From a checkpoint of a small transformer trained on Wikipedia: exclusive self-attention, 8240 steps.
Each number is 128 + 24 x the weight over its row's rms, rounded and kept within 0 to 255. Layers, rows and columns count from 0. Numbers have three digits each. The size before them is the row's rms in percent of the matrix's.

# down: layer 6 MLP down (transposed), 576x224, rms 0.0892, rows 465-539, columns 112-167
# gate: layer 6 MLP gate, 576x224, rms 0.115, rows 466-540, columns 112-167
# up: layer 6 MLP up, 576x224, rms 0.113, rows 466-540, columns 112-167
down465 104:102151105138175126138164097120124141143139153091093104154112135138126104106147154105127085159085126146168131130157113102167138162119141138140126116119123113156143126151
gate466 105:159124134087102147132102142150137135144117121125129138140126150133146124084118106142132167121164091115115169124126174160130097078140118131126102142127084147140162144092
up466 106:104153114140102148101148165117135133116135130145111124138092107119118192138143129150144175125110110114150131118151114130074152138199151142124146125096166120110100124078
down466 108:139098129123129145151129096181132128134155161129123084112133087116119128127136133154137142159131120126137115100151115125125117142138130133128149126134113097111115118101
gate467 104:135113126113136164140111102136118129170104140097130102139133136110132125149118124153132134136126115140146148136121158135147137129156135099126182069128072103136114114117
up467 101:109099167176151116140164119130132118116096119097120132129110121102124177131097098117146112153168085139117092124111104139121118137116086138119127127133144148088136088106
down467 100:164107119112101154090085139122143142120146134121163123089152172166056129137106138162122131153114127098133113122161108084149143133099120150142132091115114117086110150142
gate468 107:112143121160091116131106100130156104129127098134098098144180124133144110106116155113148099100125083142115111126135129126122131114121107121177131128110117120085186152106
up468 100:136085099136105124142161095120130074125143127149140078125074110129132107096074140130156114149151125074109100130109139137170128104099134129177077113079139121107065102115
down468 099:129115162133175167126156157137099079124110129143120158119151141132105104148111133143115103163147140103124140137123110130110158108122142133119112134119112143101095104134
gate469 099:096117099148104157177153132109146116125110143142105143157139160124156113133091185099121146145063128075125126105167163129115121125172127122146162086146150100102094119150
up469 096:097103119096134106117160178117133105178089067151118129120142151142128096113110172116126110158135127152153127158095110122069124135133150118091116143122142108126104141151
down469 098:105160125185132124152094170108136163098112147144114096130138117112115097095112127147122104156101147105090121130120157154115116109109172122164109142136102170117123149114
gate470 098:157114141091128162146099134088092110127090104122102165081120115127125128094145125132126126141142075145125095117079143114114137065153153123105101207107153118151156092132
up470 096:136110143146158161130139136129162137125100140124111151117134146165137114139092108184129110126128162153088132094097159163172112123104112106168094097149125126088111165113
down470 102:145127150100150141141122139149087125168139121131097124144175149144109162143173138124094129098110108131177105165136155148127109098104122133109105133129110140101145109148
gate471 112:192164139103144139105125153156114092167117111128129098148113188105113145152138120166173153142173090127143136125122130126131150109135121159116148165145134087174129121141
up471 105:156108116126165133091172086097130149125173168143121170118064146122115132121132129130185146143165126159110181161124150115135106091156147128135115102069134108135147158119
down471 107:101132166164056090131133124131136131164164131160133098126144136095171165113078125120149167146124140127120100141120123070118110091150111090161145136180142147095111109133
gate472 098:144082161131125116122143159105143112118119142153126121121082127151128132126152113118161164168130159132113128131149140152129114138140087152119132133115131120109153134056
up472 100:120129146134136140147122162138136140131053145140140117142118141146091129133131152159103167173094155131151157137133113108120131126104152138153118108113137119083161159107
down472 101:132131164156088115160126124106117143104093127142146104139143161106114128108162134120129146181103112158099121113141130103153102143109118143169101141104138131093150143078
gate473 096:113153120159124125114119124152145150143100158115154099098114112127124140121149171076121171135126168123137148086137132085149127111146152090119148134122142120129089149116
up473 096:114156143148135134124102142132151109127168135117098118130132144112121175098101147133106166121136071121141104149146142146131092154129093124150140121112119090166129103140
down473 098:106148125157132127136146131127144200140101132126110099105096132103135113148105128080129117126068176115108145155132118105152136148167150158129120114133098153153128172133
gate474 089:119134132159148132131094112122119092128163152175158133094113178114157135142123155090164100120160163118127144098125127161133128139107168105124124152136087097140158120106
up474 088:124132141163125123132142108147144134115123129167108111147110118120131136159122111076189117133145154132139089136114162166139144118102139099093158116108099132148153140123
down474 083:175086134105120120068111121126124118130130129111134128100152096095153140144124118136081169073152092156139144115133134089118085127158120168139117123156139121101096103126
gate475 098:103113140110156162148094118148082149172125130105138150093125135177050160134094136129120178139132152160103105109100120158103117118165151169149114097139103127117163133151
up475 095:162152098134098117157174109106171127090079133145140136122133153109175145140127119082138084120089134117119149139129134102158172113112105142143116140122079095129131133145
down475 095:110132110112113104129144155153125138166166137135110111115102121159108139162130188129128144145110136154098153163085116114125138108157114141105113098110126118090171095154
gate476 102:154117121109068132109098170121102126105141110089163080090150164125119160148112116160136132128172149042107127116126129144153129120144116067117154103115136136134150127146
up476 102:110157125116070106127143100116101127120107131148128137137156126126137128136132113139125107125149140126101155106157141170129095121149180098125174119150120110120113161118
down476 102:139101141119187100138131121140132134136130123119099129134100090114111152128150116117116151095144104139148125146111126015100153109096122128151119171174128166114160120149
gate477 096:149129120110101180123102107125122123156154104109108131133159148129145137100129145152136103162143124134171177145110094178124067093146108128112146137112103077170136143145
up477 095:135157151071178136102121153123176109121147146081113143105179123110185126120135166169084155149097139112104111127100158146136147097144121120150104149101135095087121117170
down477 096:176121168097141083148162075135095146139202126093124098117121115102110148172115122128116145130140128146081114143124169092142164140119081150140144108135131101090157118113
gate478 103:119136145134138128150122138130109140126122155121121120118108145108126139133129172098158133179138113138140151110103130118111138108137187115166136146096118114125159127123
up478 099:153090101103164078152111128115201112124106161134177100115152161129122152110154119122128135116128126136156172123108123097134139140171123139140128168105131127131145136099
down478 099:133110106100103133137167111100124109116142128129169112121109111094123075143166141126120137125114126129119142115133152132101130175132084095144103144167183137141138153116
gate479 100:133088147112121134156132120127149139092154105129128101109092130137144131113130150173081156131093112127119062139124111090092097116122136150128165118128123127116146156104
up479 097:119122140117112146138142128152116116167140110157110101105105119157095096107131104151162158156124135156093113132156069163144131149122139152118079143170094114116140075165
down479 097:124120168119136138114093101144149126084161166117151135140119111107098179123130140169112145109100111100156134141132160114102175129161097146145138155150136144142120174068
gate480 107:135160164158170173152128120113114065171120134098129148154117158119171120163123111150159126141171148149125117107118117131149127122165163140109155106128136105172135109118
up480 106:156098148166127154104156087110151135136176131160116127112105127129135096134113105117192193110103124114128078164125103117171143116112093102150166100118128146108126145105
down480 105:187102154113145153098103150154146141125110131110136129113110136122098135109130122121109098193108128131135154118125136170115170145117125122092121117140110122113135140135
gate481 104:149149145128133161141121120160096151165167135117141134146097142129104160143103077150150165133142067150108124121151158133129083145127126102152104136082135137189101114097
up481 111:111131105137115171120092069121170111094144154083102133125097131110140140161141137098088151123135105153172080152163155095143148142146187124123101143146130117112129123041
down481 110:104107099155139131133100104101105118140086164101110158138115189092122075137172133133138143134127164092166150159156133095129162138123149098151129113089145083134146149133
gate482 098:126118155128110150150123090192137151124096101102119126117127105162118127159124084143151151147150121130128119098145136086094125083121142102125115153110098115132138122170
up482 094:103141108132163113144131166143186119137176104175159137119132121155119116137154063142022136142122087117128112122117125151117123122131106156162097095100110082138072129117
down482 096:141107158117090123112130108112097131134098134100142100154157135113129123164160127122159090139111113152137123159124113139118140109096106124070164153104158119107141131118
gate483 099:173147122144106137104169101112123090115106167127137128172110155147131093142157136115155153130100127079096109115145163108131122140156134092123121174108131136091118169113
up483 103:135151118135123131146127120093145169135161128118125136123122128072191138133153151147095146161086079140115116100163119143111108152125084124118152143134115087082100175120
down483 105:161140095143140119112142148091146128149087134109125147101142121119088095125132101129129153094131145122109134077142117113144115157135090176171140116141113148087074164135
gate484 095:169132104112105111112113137150173121124071158157129131128115149133140151115127122102104159153068125137137154132140172154118096130141147156147147124119105101133153133146
up484 102:128113143136135109106113169143184149127145151126132109135123136139165140131103130139140058142112089142135134089118139105114157106117115156139144103116147111160137137121
down484 102:130077142122096174147155121102119144106136139106159149151139147125120154132137132135130127120128117118105133140098120101160172114132131089123086134147144170116094141100
gate485 101:146176152164143180115106109103135118138145090139131128134131121099115121109094144189132129166112140112133081124089101082138086103135129106123111137097093129137142137100
up485 101:116113132127151150127106124122139127093125105134136120153127123109105082138118103147155124144164133120112132107115120090117149130123135059109100117156149098159109107162
down485 102:172121103151088140145134134141124109132161101150115141144178102141151139123121112088127098137138087139083140193139152125142111125145154117120153130091120123133153113136
gate486 100:156105156126116122139117145127110107125109154175130105122150133156105129133128137145122144154114136122141121140100133155142147121120150102140097199153121137129115156123
up486 103:141080133110136114116131103149146168094110108079134106155116137106208164155112127072119162118138108149163159138118150134134131099159135154096136141090116134108102117183
down486 106:156136123128131126144132127150157120145133139089112113140176105132129106135140177140131145150106117193127118164138149135189115079095123126148127126144155157166154100157
gate487 104:113116131141057100134110099114117063130134146079124110189121128098126136132108154114161125137168104123161115143143120097104151135153125103109094151129093117147159155138
up487 104:117130148096122137153157154093102144136125117149153104147113156157083109120163095132155149133137122134125146151136120160143088143107126114079101144094150121102112113136
down487 104:105121093154137133154127100166106126115107123133098117152139082116138097144152105094161115101143110137090094087087130131097129145138126176146144148169135132103130091142
gate488 091:113149121110150095172111109118131139142070157126126091175113116143114169136125144075150132107176178154143116138118131118136164139141153119131143136121151168104124128110
up488 096:144156110119131069111114094108126129128142133140101090136142139111129134146116101097142109143162152143115142149098138145118113127103094112143111119106107085118149086130
down488 095:129098150136140146116134126086153174138134103147101121079157107124125080137129123144081137136114069093114091096132131154144140107141105146114136137113126129146142155125
gate489 088:155138180170104148134132141103116134136141139108128100109078131130127133129146113101153133169124137136111153140131147101130150122115166135102075127138142141100160120085
up489 096:129130114162122146134115122097130134104121132111126110114141098128104139142101108111131116129086163122149192127155162110147124128092135127188117170148151136144126161104
down489 083:134150108108159072130136106141136152121122092122099150161152146141119114129125147149063130104167123123121076109096126155110087139152099134128180119120094114107080129184
gate490 093:115135173113102162155153187163095082149090124153132095143061162093132183169112107100135127146125118153123123121115107206099139145199107141119141133165132165125151102083
up490 107:133148127108121105130147119151126105105111120163101153136154111136109152142091148114113193140125114126138166084147106118069136083090115137129139101132176137100103100133
down490 107:100152122133150097113112128129111143104104063136143126165153114138169155139120131127118155118149123089176123149143145087090083113123143105100120115114132115126141164117
gate491 107:113095120140098161104132101126136100157079126101079141151124116094120151137147100174112124119135093131139077176141131125113189123145120135159133149093100142121175096086
up491 105:131106131149105114134085132057112103138115156139175154129086130107135080183108145137118091138117107137120089117131137142129145147094097161127095141104115145151193133130
down491 105:153119153133121095144087123139134158150138140121166103127120144146108108111098152093109102126144120088141150116091096107109105120118107093143160158120143159127126106166
gate492 100:112133138119130126146106172157115138105103136143131167125151161125142110134149131118136111149143122138089120073145145161140103123152163113150149175145101120124160109143
up492 113:127145133141134139120146138157152090100140111153098127135099158120114175098143098113148125133154147111155161154102171101133160138181094094118085095109119148133140164132
down492 107:160152120169128117157183139149127143133121140139129145147116158108147170063161125122121167134122140113119149144138140154115158148110100086109165112090116162148131133144
gate493 091:099164162152148136150086166119114136123154127083101149098159156127153198113178141139172118164163143143153086097160137149143132121153114100108148193141111168107116115133
up493 087:107096110126135182149086095127103130108105109099080158107129097139109144138126156102100146125060129128133156101127110157138131102168159130116120131152153100132072125128
down493 088:145108149120119117129184112129140142102147167102141130132126203153125101095137134130135139084146093145101115146099146084109120134104094146133106116134135152146156089050
gate494 084:162101155129150122138057101135076082116106142129110113136150115118126048115146136139143135157105134150140154085105113076106092118115113093136083153148109145108107197121
up494 087:167116120136139116116159099156113144154142132141129173123142134115173128131142120085121115131098113126171081062127155139164125080140123163124141122091132154180145147134
down494 089:097134088089106157147158175142148123122156145118131083138112147137110101103129139125160099143141159129117147148107132124131157142129094117130104138123110076108105091152
gate495 099:122151155103170114097144139118093111146110165124081125158112132092081138126152095116095142121111138130131121138150124156154187147126100142128151171132156114182121150161
up495 102:102147142130141127137140112091118158131121106126158137110145143123101082148086106150133098138123128114162154113109107164141110131093132117149136108092094133128098131121
down495 104:154135137119158114109134175137087137109108109116152109079104149132114126151139133110159150084146150151145109126155167117150166154127109132110172110153123107121146114129
gate496 100:122154143129147126137100146102108097142116170092110144158123148149103148152124153109128141159127116118101138116160139118099098087139188083139091166137117136104113180128
up496 112:076167080121153128176106124100102153137119111127125187136144118111153099133111165149128130124093135110137114135124165066105148120121130118151153178155156136136141135085
down496 108:125144099117131143101084122159107171186116119170120175121109125121161138157138143150113120145123132148125086103158165092137146173131107123172130096108113081123167121136
gate497 099:111150182137135153118096137138109136142146137117107102165141124141112150136138154132095177142113130136123127101134126091107040095116144112103158163166128111064107160094
up497 102:137125136113105100129136096070142141102126108080118119132096130126118149080182103123137145142178084148118126128081116109131143131137152121152126133098152200153135132104
down497 101:120159108164116129137140150160168090094143152105115144128136118165152163136105142125131148143147118120118111143166146152126121124174119139154146132123111168122154095153
gate498 100:100114135110143124127110087113103064116130151103150146140098145118120136098108125095144156115121071104162132146181112147120118142139168168123090112124124112127077083139
up498 100:112135155107112115129159124155122154142146084146113133120143117101116114101125104114124175123135155128154132139146121177118134155085089113126122136080137091117089177174
down498 101:132152116166144106089116123098092122090084135139117132128123121135138141137162073098126154143139115112130139137149070166121146098147116149110109157136130107140094145133
gate499 102:077135105102139122165116183109134126150190111101141115141104133125132096129148115127106147111102113117174091083122162180127127139128092124126146208092115100134142148112
up499 096:099125154135161118098149138099175148146082143154148113104116117154144136112151100128132122127154140113135132121089170150161189118160148139093103120112140130150129094069
down499 097:135124078110174131172085128147155125126166127126106106125151105085129133118113144157113107153118076153136081141131125122106126181153135137143101152143103132098146169152
gate500 106:155112122101197138099150123159083113148114125110137089072091178102116103130124125132149170168126182104137078144132134159128109114120109130133176171116140132147170126128
up500 104:092108130093125139127140135100118113091193183147127104133085108132113130103104125177144122119143094146096148129152146155125141124144137118176096140119112157128113138094
down500 105:149116180132119153102116116113188154126122129122102152128166116139144089078161097101070169058099105139130101141097189125124136105100157142201100148109139133132116120124
gate501 098:112126152131160164152143144127116084123157107132116140109087125130082123123071139103126142115091149101127147167093118167114145149139074115129139139140143092140101129128
up501 094:115168132117120115115131114136071120146131095072103102115123099136120130136127143118125153149109129140114073119117065123124159098130108126108106097127087125096102127134
down501 095:136098091107136099121090137146150107121081136128120059072139118134078091153148131161164136091142096143133097143127187112107123163119175079165121154142148129141167151097
gate502 094:125109138108148128116159165137119118136108138092160122122086078068144134143136136094139120173084112160167133139112127126130121110155156186135131165165146098085116117117
up502 101:123124113127153153105122129110164109121107141140128127121119124153091144129119108137110133103124097142136151156095113089134110168183141120112141135108140108113151105162
down502 101:155167112169116184155160076132147093131122132153140118111110111112110165110136126145123121095106142159114123106151150100122124094083110111118115128092099120118112108112
gate503 106:147131163151107142146147163148108093147145181154123165101131152105134116119106111117143158149147108146118111121146133122171122118141129087144095183127120148144146156150
up503 104:113148095068146189109129121136135094130121108140095162139160132127158105104083111172130128092133150157133131127115120128126116121142127124091083172107120122137145130159
down503 103:092146129142125123141112125121125103153095110123090085194143118091128136129146110130132158123101128084152114101094136119144155139112155121098083165104146168112069128170
gate504 093:138146142175073140142111119186092103127161140120113102090125141123106153124135113170115194124121118139123094123085173093098103149113106067101153112128117156129139114140
up504 096:140191115143106136091086133148162127120082130176155158143146150148118135108086162080128148165112172148112146104162132140113112085133114125120157078115090100143165104143
down504 096:086127125124059135132120083123077113104144100114134140115132108148104127135127164198127151116174121114149135128104143105102118167128135119120127152124168116066124143159
gate505 102:109106128142094132127146127127156158112145157160126119093093149140139148121117095126155113123155093095118099167107141118082118098088131140160145123115122102106125112072
up505 105:131129114134136114155081152060148126108132134170151122073128135104110152142142140157072087087101146143115138157152095141161127119141108129145145174117171122133126095158
down505 107:134141145130117130138095096119142101108094174127140135108123121088109113130137106112129127144144183102148135176074175152128148142128101187108138120119137138100113150140
gate506 097:143118144147128118182131126130102108149107156104112147118117167120104127135129130113142103137110139106183126085140150144159160099156160138147107138119102123166126143105
up506 100:139148139130094081121134108136112087104180147143124144127125142118118127132098098112157141143144099150154140146145162117146105114112123150112132093105112143119095129072
down506 101:118122150161148138123129179164113159106138127096095170103122134137098139163139117115081085165089115122123140138162137136097152136155125148126095155136127143145120146112
gate507 104:138138103119150165154105109115137158128144119129180114135121121112085122154117169133100110157092117161134153159091124088145125134137098086124149139139099089137106149151
up507 102:133118078150056112136189127141128138118171127139088135132127149108153135160110143097085124135146137108166125120131120127105125140077169147129143180127132139141153105133
down507 101:119131110134043147105135143126121166126142130130145116150171087114155139112159135105141181150124104150100156111123078112130143158120107143151141130139122097117142115143
gate508 092:146103144117179163132102134146124131160129111117135099149132196109137134128125141157133129134096138099121128142136154142172125090109135087127110188135143137132138125127
up508 088:120087118134103129128178113152131087111148110119142128188084149128131110104117123159135118134125153127125119143099147147141138150135092102090159129137161134126093099132
down508 090:100186144098144115132123144124129127135143119147138116114130051156133164137137127105128116110103126093102143105082086091154126145127153132145133101119122133135085112100
gate509 102:097145141112130136156127225139144113124126126147138127114113149120119150096161083158087104094125125118134140114109162165111124104153126120153123143111125144108115087118
up509 095:161146159106140109108077132123088133125115138119137178148117127150129043096149127114141108108129173122098085113121153126133133133098114105131076137150133130127140127146
down509 098:133159080096113121127123104167138147128159131167091141116116133110136093087140131108098128128097136170123134140127111153126116134143127120136112124129134155166091143192
gate510 096:099102100138124146124147162143163136159111143127119170127094162120148119127138191182123163116060105165134137139135132114125129113142172119117158087153104147044118119127
up510 095:121169140124117184134110111134196138093115141135128119132132131115062132119159129153103109122081146118128155101128144142153166090155188108130158110135146103141161118151
down510 095:145123111106123087173136081155120117115136122119142127131111107196133126098119119152094123134128116120179119136171113083089101137150135123171131148107093136110106090159
gate511 085:111150157124103094144150102128162149178107165136138095098123174131135115161135118069159140129092129175156130135162154135129116127187118098148144140128070165187134148154
up511 087:097123100116128162115112158151130115140122080107070137105191136143146128173124101142138101099161100135124163134116170098121157115149154130091138137118108158182136125132
down511 088:157143103129139136099129149118115120103122106093126203144127103143105132110114124136114109116120143123093131147103105107140147098101141139144138104120148107045111079128
gate512 107:119130138139109117120097096133124090135123184129127143100143125126092124133182127146139111149161111113110168068139092107113115114167158098145081129124153112143149148112
up512 108:089073148069107085118138146119070080127138127146142157146084110155142144112142127119116127081133111122171124123116153141121147148148087133133122115135133114149129139140
down512 107:103106128149130136117140135118075125129116135175110170153183109141117127130121168114125159155135129107202119125145123154118130165149138105123120129125110121134148091146
gate513 100:125119160126154142136117139131166084125137127152108142131118113147144136105149137128143157118103122138164107120134153129095120149148135085148080101125123118114169136145
up513 097:126102144122143145125148123108102134114158110160095178115105137136156104139115082112119134088073094149129068165100139160159145102117100166134131132139088116100066127111
down513 098:141091124142109117118122102143089169143143130116164157108120111121156138129160099110122097139101170120127132162126133106127087091099100140135105140143094131112120125145
gate514 102:119137145122164142163163132151099131121100161154133124154098136117120157129100144106191125149114128140163138148110111136145168119140170164116083139110139147146183139126
up514 106:117153104162102156130143135164174124112163162113151168143129128157111125134093141164151137139112102167127155136167125111141125163131153115127135103194097133107064115119
down514 105:143110146127121137123106112113138163153138132129119093094140130129140162062111108124121141109168136083122118127154095094132102101107168141122153129112113153150097153110
gate515 095:171140110166138135115101095140141129109187144132116126108165124134118105133106086183137158128126156138097108092130177159100089146118133136140123162136125123119173153118
up515 091:103171060096117157111159126087092130093114095141092140132160122127080156132133146125112135136123113160137163150128131127109130112162083110100112127120119091093124162165
down515 091:160118156141153095129115144155125112146107154114187079119109092126129099126115146135136158109144122141158132115097128131113112180132100163126134123118164174127123140177
gate516 097:129150149167097116124121107107142106155156173108172134069152128151169107152098148140073133132127142120102113143095186117092151150120138150168100147128128143148115110125
up516 095:116159152133137106108099132106148110149100127121160107193151136146118122136125146110177122133119119141151169169139108138091145140089145105125138103115132113145093141152
down516 094:147148106144139144127170115123121135089139100150117154130107104077112124155135131112143155136166151157117130134177100161163125159117102147129164150149122104083170124159
gate517 114:115176129118153153110127119165156116141104153092120189151148102132110090102133109140152122193151143117135124108144171126136117097130143099131111155118098109141127117152
up517 109:123126148121137151110113137138112194156157115152115071133137134129151121164103142104168152124091125140139136110102101108134117134083118138100117145124127149130140129146
down517 109:143110175116131102153108112179116121133135123123099118108124138114132141127161138111106093142126164166131120105142144120101107151134122149134141121128163168145164120178
gate518 094:131142132144156137149126088133163116163133173115123142128121128151130076108136125122079119131148114070137084151082110100121102087134147119081101170142101121135119098120
up518 095:111092110134108143129126167131103168111123112131132127114150109129103137128150150090095133093098095098136169115109105124102170138100098126133157137151132112117116175110
down518 094:126096154158138124137113129154156136102151138121143089116102114144132117121142146140129108153103107131102124097093099102149164146152157133119102160124144144153131094071
gate519 099:157108131145142123115134122125152118151112140145130165086123180151145139152107158124161111142108075107136150113098145139139146141160154118167080177151125139130126091119
up519 100:185140159113117104133148102121060091157111076091116120108105138116132109144133139106162181164152137156154134086128129127166129124095118137091123127160157147124134183107
down519 101:159149131146120111127107187130176126133117142148168103093089138139128141122118127133178109141135132140142105145054121103119146151123141139149079137140151117147135146114
gate520 101:124112132167100120146102112104098095127086130084125108090126119090146181102189114115166137158178126157129086134114151114157112099145114138145124154133137152146123106066
up520 104:128153138095105140154161115129161068126137099101130121110113134138103093172129150144137131135189093147170141080123151124135140134135138133114082137155137135143137109162
down520 103:150135155117134144161144113107155130146133125147115152146159142123141087153120154145090122114150111131143150147126130131128107107157125119148130157155090116152178124118
gate521 099:134106110087161132118140132164112094105101134122118135119127150147123144113121151150090137133117096115150104120130169101117143112097123135193109113119128137094139133101
up521 099:116117173143144105177116138106090135141094123094162090089104119117116107110149157096137084136107148119133107105113144151128099126128121115119140128133121170144103155127
down521 098:136136161153132091129112114158113130097149073132145125129117130159115134148129163135088109117117135166146146112138112129113107157097142132116123115117086136118122107149
gate522 096:167104138070149130116129171084163113127153087146128123110113150148132139132117103160180119149159147140150095169100116141081133109121078106161109138073141121092102163107
up522 091:101112165107117116129144107088111091128173114130149141142102115105129187104116105130140114110148148142092101105114108143180141135148115121157161160138133144112138139099
down522 091:122100110141108134165124162168121184131142163115152127123085116108092115137110137160093191116096096133140146162186103121119123121115160183102138144137152111139096120102
gate523 105:127090101125153104104143141116072163109165117161103142110106166157123144111128137115124126145130136093104114102106130087147084142124130064094121124113121121147094136167
up523 098:126144145168095127169134107078068130118076112121132107123106141114094111123094162106136159072130108174103137137159099141124105144114113075125165130135137165098117100134
down523 098:152152157099110160101085120116161139096131101145158088140130138086160135122131104127136096190134110136154119130153088082134159116159127177130131109154115130142147108122
gate524 100:141153124112159102152127107132132126152118186130126154191166159169134178144133160121152082146092105097124161123139148124133113146125154120081131127126159106125111167162
up524 097:150135112132096157151065090136114117094143108057144092117151161153132119129109135123111153112115128118105130119159128096120117110103139102161121128097150156186131127137
down524 097:125148119187141148149125105145173144135089132109140140129148143099175090105121128146123141122137160137154092167155138112087166054182089171152096123124098137117153110119
gate525 094:148141158140117143158146110124168155154102081122127116138124118141095157150120121040114145158148139136194097118184118149106147125129153115105105136113129122169153162135
up525 091:121126096102105157107103144107142105136121117149129126131096126135132139112109147138142095109133154152175150138122141140101120132125141125132131146125158130142169132097
down525 092:131108142128138130119164150150138124098125117095119120162156187118169102138069138146108121077091141131137151131127132119114126148129141115141136099116123111092109142149
gate526 096:132137140118173096103153152146155147155154136129136119134110123119152133093147167068108142124109133129097158104131146136131136113170098086117145112105137124111104165148
up526 094:125110113092152156120091138075108101140089140143103138133118122132155131151109158138099082077096146092112125105149118151112136102132156123137144145127132109103165102133
down526 094:096143175103125105132088145131170131139141117134119108147154120127091155095158156153124122147153118112151152139111129124152130145116092124080146131119124171123121107151
gate527 095:119140163091154112071109128143188128132100127133177132141115125122115155156096077136178149129154143133160102127121139118105135100139126146100129177094063101120117107094
up527 100:092151115130155114106107145116175167074068138118073145116150125156140130133130169141128125133174120120164118077133126118144134157085138120050106136089133157163132101118
down527 104:138091118103156096123117161129136113148164123133111120148131211138161108080131182148138103130160122113118137111144169114140094167123093134146177125143166124123132134180
gate528 102:136158146093118146160103128144112121148100118156100101143128135117061137138114147141145156147081121094133166101124151143102125110113121111080156167134125095107132111128
up528 099:088119135142180134150133119135175128113119102102137121120116131116145091118147173108100068157117139127117127118146085154138162156126114106111159159140117109154183139128
down528 102:129137157141145106117111129128085129122149128118155116118199130153117117144165123100106111151110147114164102179123119108095117110116161077124103126170158149136114158106
gate529 097:140101146077162153125133112140141162115120115132119116119132108129108154136102107138104142161111129132128113119166125113107099062131080142162138139125122092135100089126
up529 091:126116138157107126152086132133135096146126115125131125118153164108106132123109120068169159104158152142146134130128129113143136120099136109130147147128100100127132130119
down529 092:164162137103162120128133140131139149121139144127125100150115130165155098134117150144120094154120131120093120135148119113141130185170112143160143105118144126126128117154
gate530 105:152132106122137144144112130129132129136151135161146113154131110150144083104078122106183122146163146104102124130134115080109146067110130090148086127161126110143144087117
up530 103:120156205157109104105156159110101118136092155134147177176105157124111115130133143120168108117153145133139142125171099124155153128149091120091091139122162129143122129101
down530 102:109152069112160180150153130119149107114127142128174112118153116129160098099100110118140094127119151138116131112131110124170148123111139104178104171138102144123131132142
gate531 095:175109183153123094109141141128158130144133124139126145088091123125127114115115141132159177108104155129167119080121175146131147109163127127153131160135133119093101132140
up531 098:176097138159138105138121127149099144176115151128153130100090122093141118080125127131105144143153078093136146112122132121158147112103092152167142150145099117118079090087
down531 099:101153120110116151145132156174134125132133185147134120122117114127137089129148136141102081146088092119137129104052100109112137173169098105115114110084140134070091116141
gate532 084:118085110151148169102162113116120124129164085115113094090112096146131178125152052166107091138111143127129123160151128115119124157136117153072097106113132153106113115134
up532 087:143157099106119100150107136126111143107131153094099118138126139074125137117114159127137148099107115138109135132115120157160136135101130123186132114142117138141093101155
down532 083:107117135171119142070148110114168137160124101174166155102117114158149125135154085114104112153147139121128134144145126098097154133152103127089112178097119128093143161121
gate533 096:098129115119174158119135117139142112123095132147104130099117137129097192128119118157107110138121130144128153100157120098090159100166141117109111105113108140126125158131
up533 095:148123097122166077133112122148154145107173167119130143166124121129129115094122134076142103128149153125121101139104173118125154118109137134106158116125132130146151123144
down533 094:128123139139100154102119131067122129167113117116123131096126129157152102121128166160128148120143163109114161143129135147128130176179113104176101115152154128141135112138
gate534 107:143135097139114164163117098146120117122128114074098164118122170114161153114099103081115158111204118127124114128098118138124126128144124151147100130097098158146137078089
up534 106:153139103139142162113136112145142099149107142109101153168144133177145160123088130116122137155098090147154112116141119120124092119154119093138067150096135117102086096119
down534 106:161144112103122113142088149117085118107158117188138116158106151116110117127112129123074137110147153136119155153153159115078140135147144137131121096158145124091108088124
gate535 106:165140104185077082126098097108115138136142150102158127126159143137157074108125098103129127167126073130096127130127134107119172169119156113134091106101122104103179167120
up535 103:096144143153111173138137094137182151153123188180114165107123134107179107123122087135116139126129098105125168152130125148123157091171136129114156111133076159106114092107
down535 101:130079140149143141158157165125153113109073124129137141110110173130109145143102127085112177102135124123072165165133144145149139115160153125160150134093117133148116105110
gate536 100:144088147170150164111082094154136114146136175064120116107134133110114139133130141116154135161118090201116109125106123100094105099119119121160131134133131089110109100153
up536 102:128133141124134180134100096155113087146124113107118098116093129112121169142119130138164182104128117142153137134158142147097100137135140128098121139159129159110147139154
down536 102:145118162138094153135107118117121138157133116111135099140149141114125080138115142155141139093134156109110161124100115147078153148123095113135171123118144129169144140162
gate537 094:117097148148114125119139135119146129140090131119153105117099124115142146134155147165130094137139125108141109172124137137113140179178156128162140161161152133138161116175
up537 094:102159129104175138139129164153123130079119112150113150115122076100055149146143090155069103147124155092082146127148109142122160135146130135125124122128141113164132161118
down537 094:146119111150099156114156116112130170131148162108115157098147174143173117140087123070132147109130128131131117105183089124090169060113140142142084142124109119103106117089
gate538 105:140068165077112150107132144141115129097149142103118170132119149115146132128087148148156114118137126096094109094104126065130108135201139126127114155108118119106065103109
up538 104:124136175145163100141109152108116128119118190094158119132095143166148133116129153103121139124091098171166162113118149158130092069154115090121142108108142093147119125119
down538 105:110110134088105073130157106135147128127151161119150117138132149101131152127113108145113131113132122123130120139108147033157125108126132163131149141119162138121118088117
gate539 102:173155096142093094179099141125129072108111120131148158120102133132129126113119131149167152124144105122113130153102128132139136132182121120124139159115127081177148107109
up539 104:140168118134096097150098105118179177178149110121122116122137143127097126097135141173146096144094118160096156114147113106091152123150145159165091128099085118179139171096
down539 103:125108123084145149136113101111147157180084139135117064103151131079142131161170141123106101126130093070100129123140143086117133125106115127127121088133155126186154148101
gate540 096:159116174111146166145130145164127156159108107161155154116110152132113108114133106179153107148176152145148099186152103134113143153118079138116140150125134147124105124152
up540 099:106107128137161101122107153146120136131156144118120124148119136105109123152138146158155127110069106139095141122143120166119152091109095146096157101157143105131142132135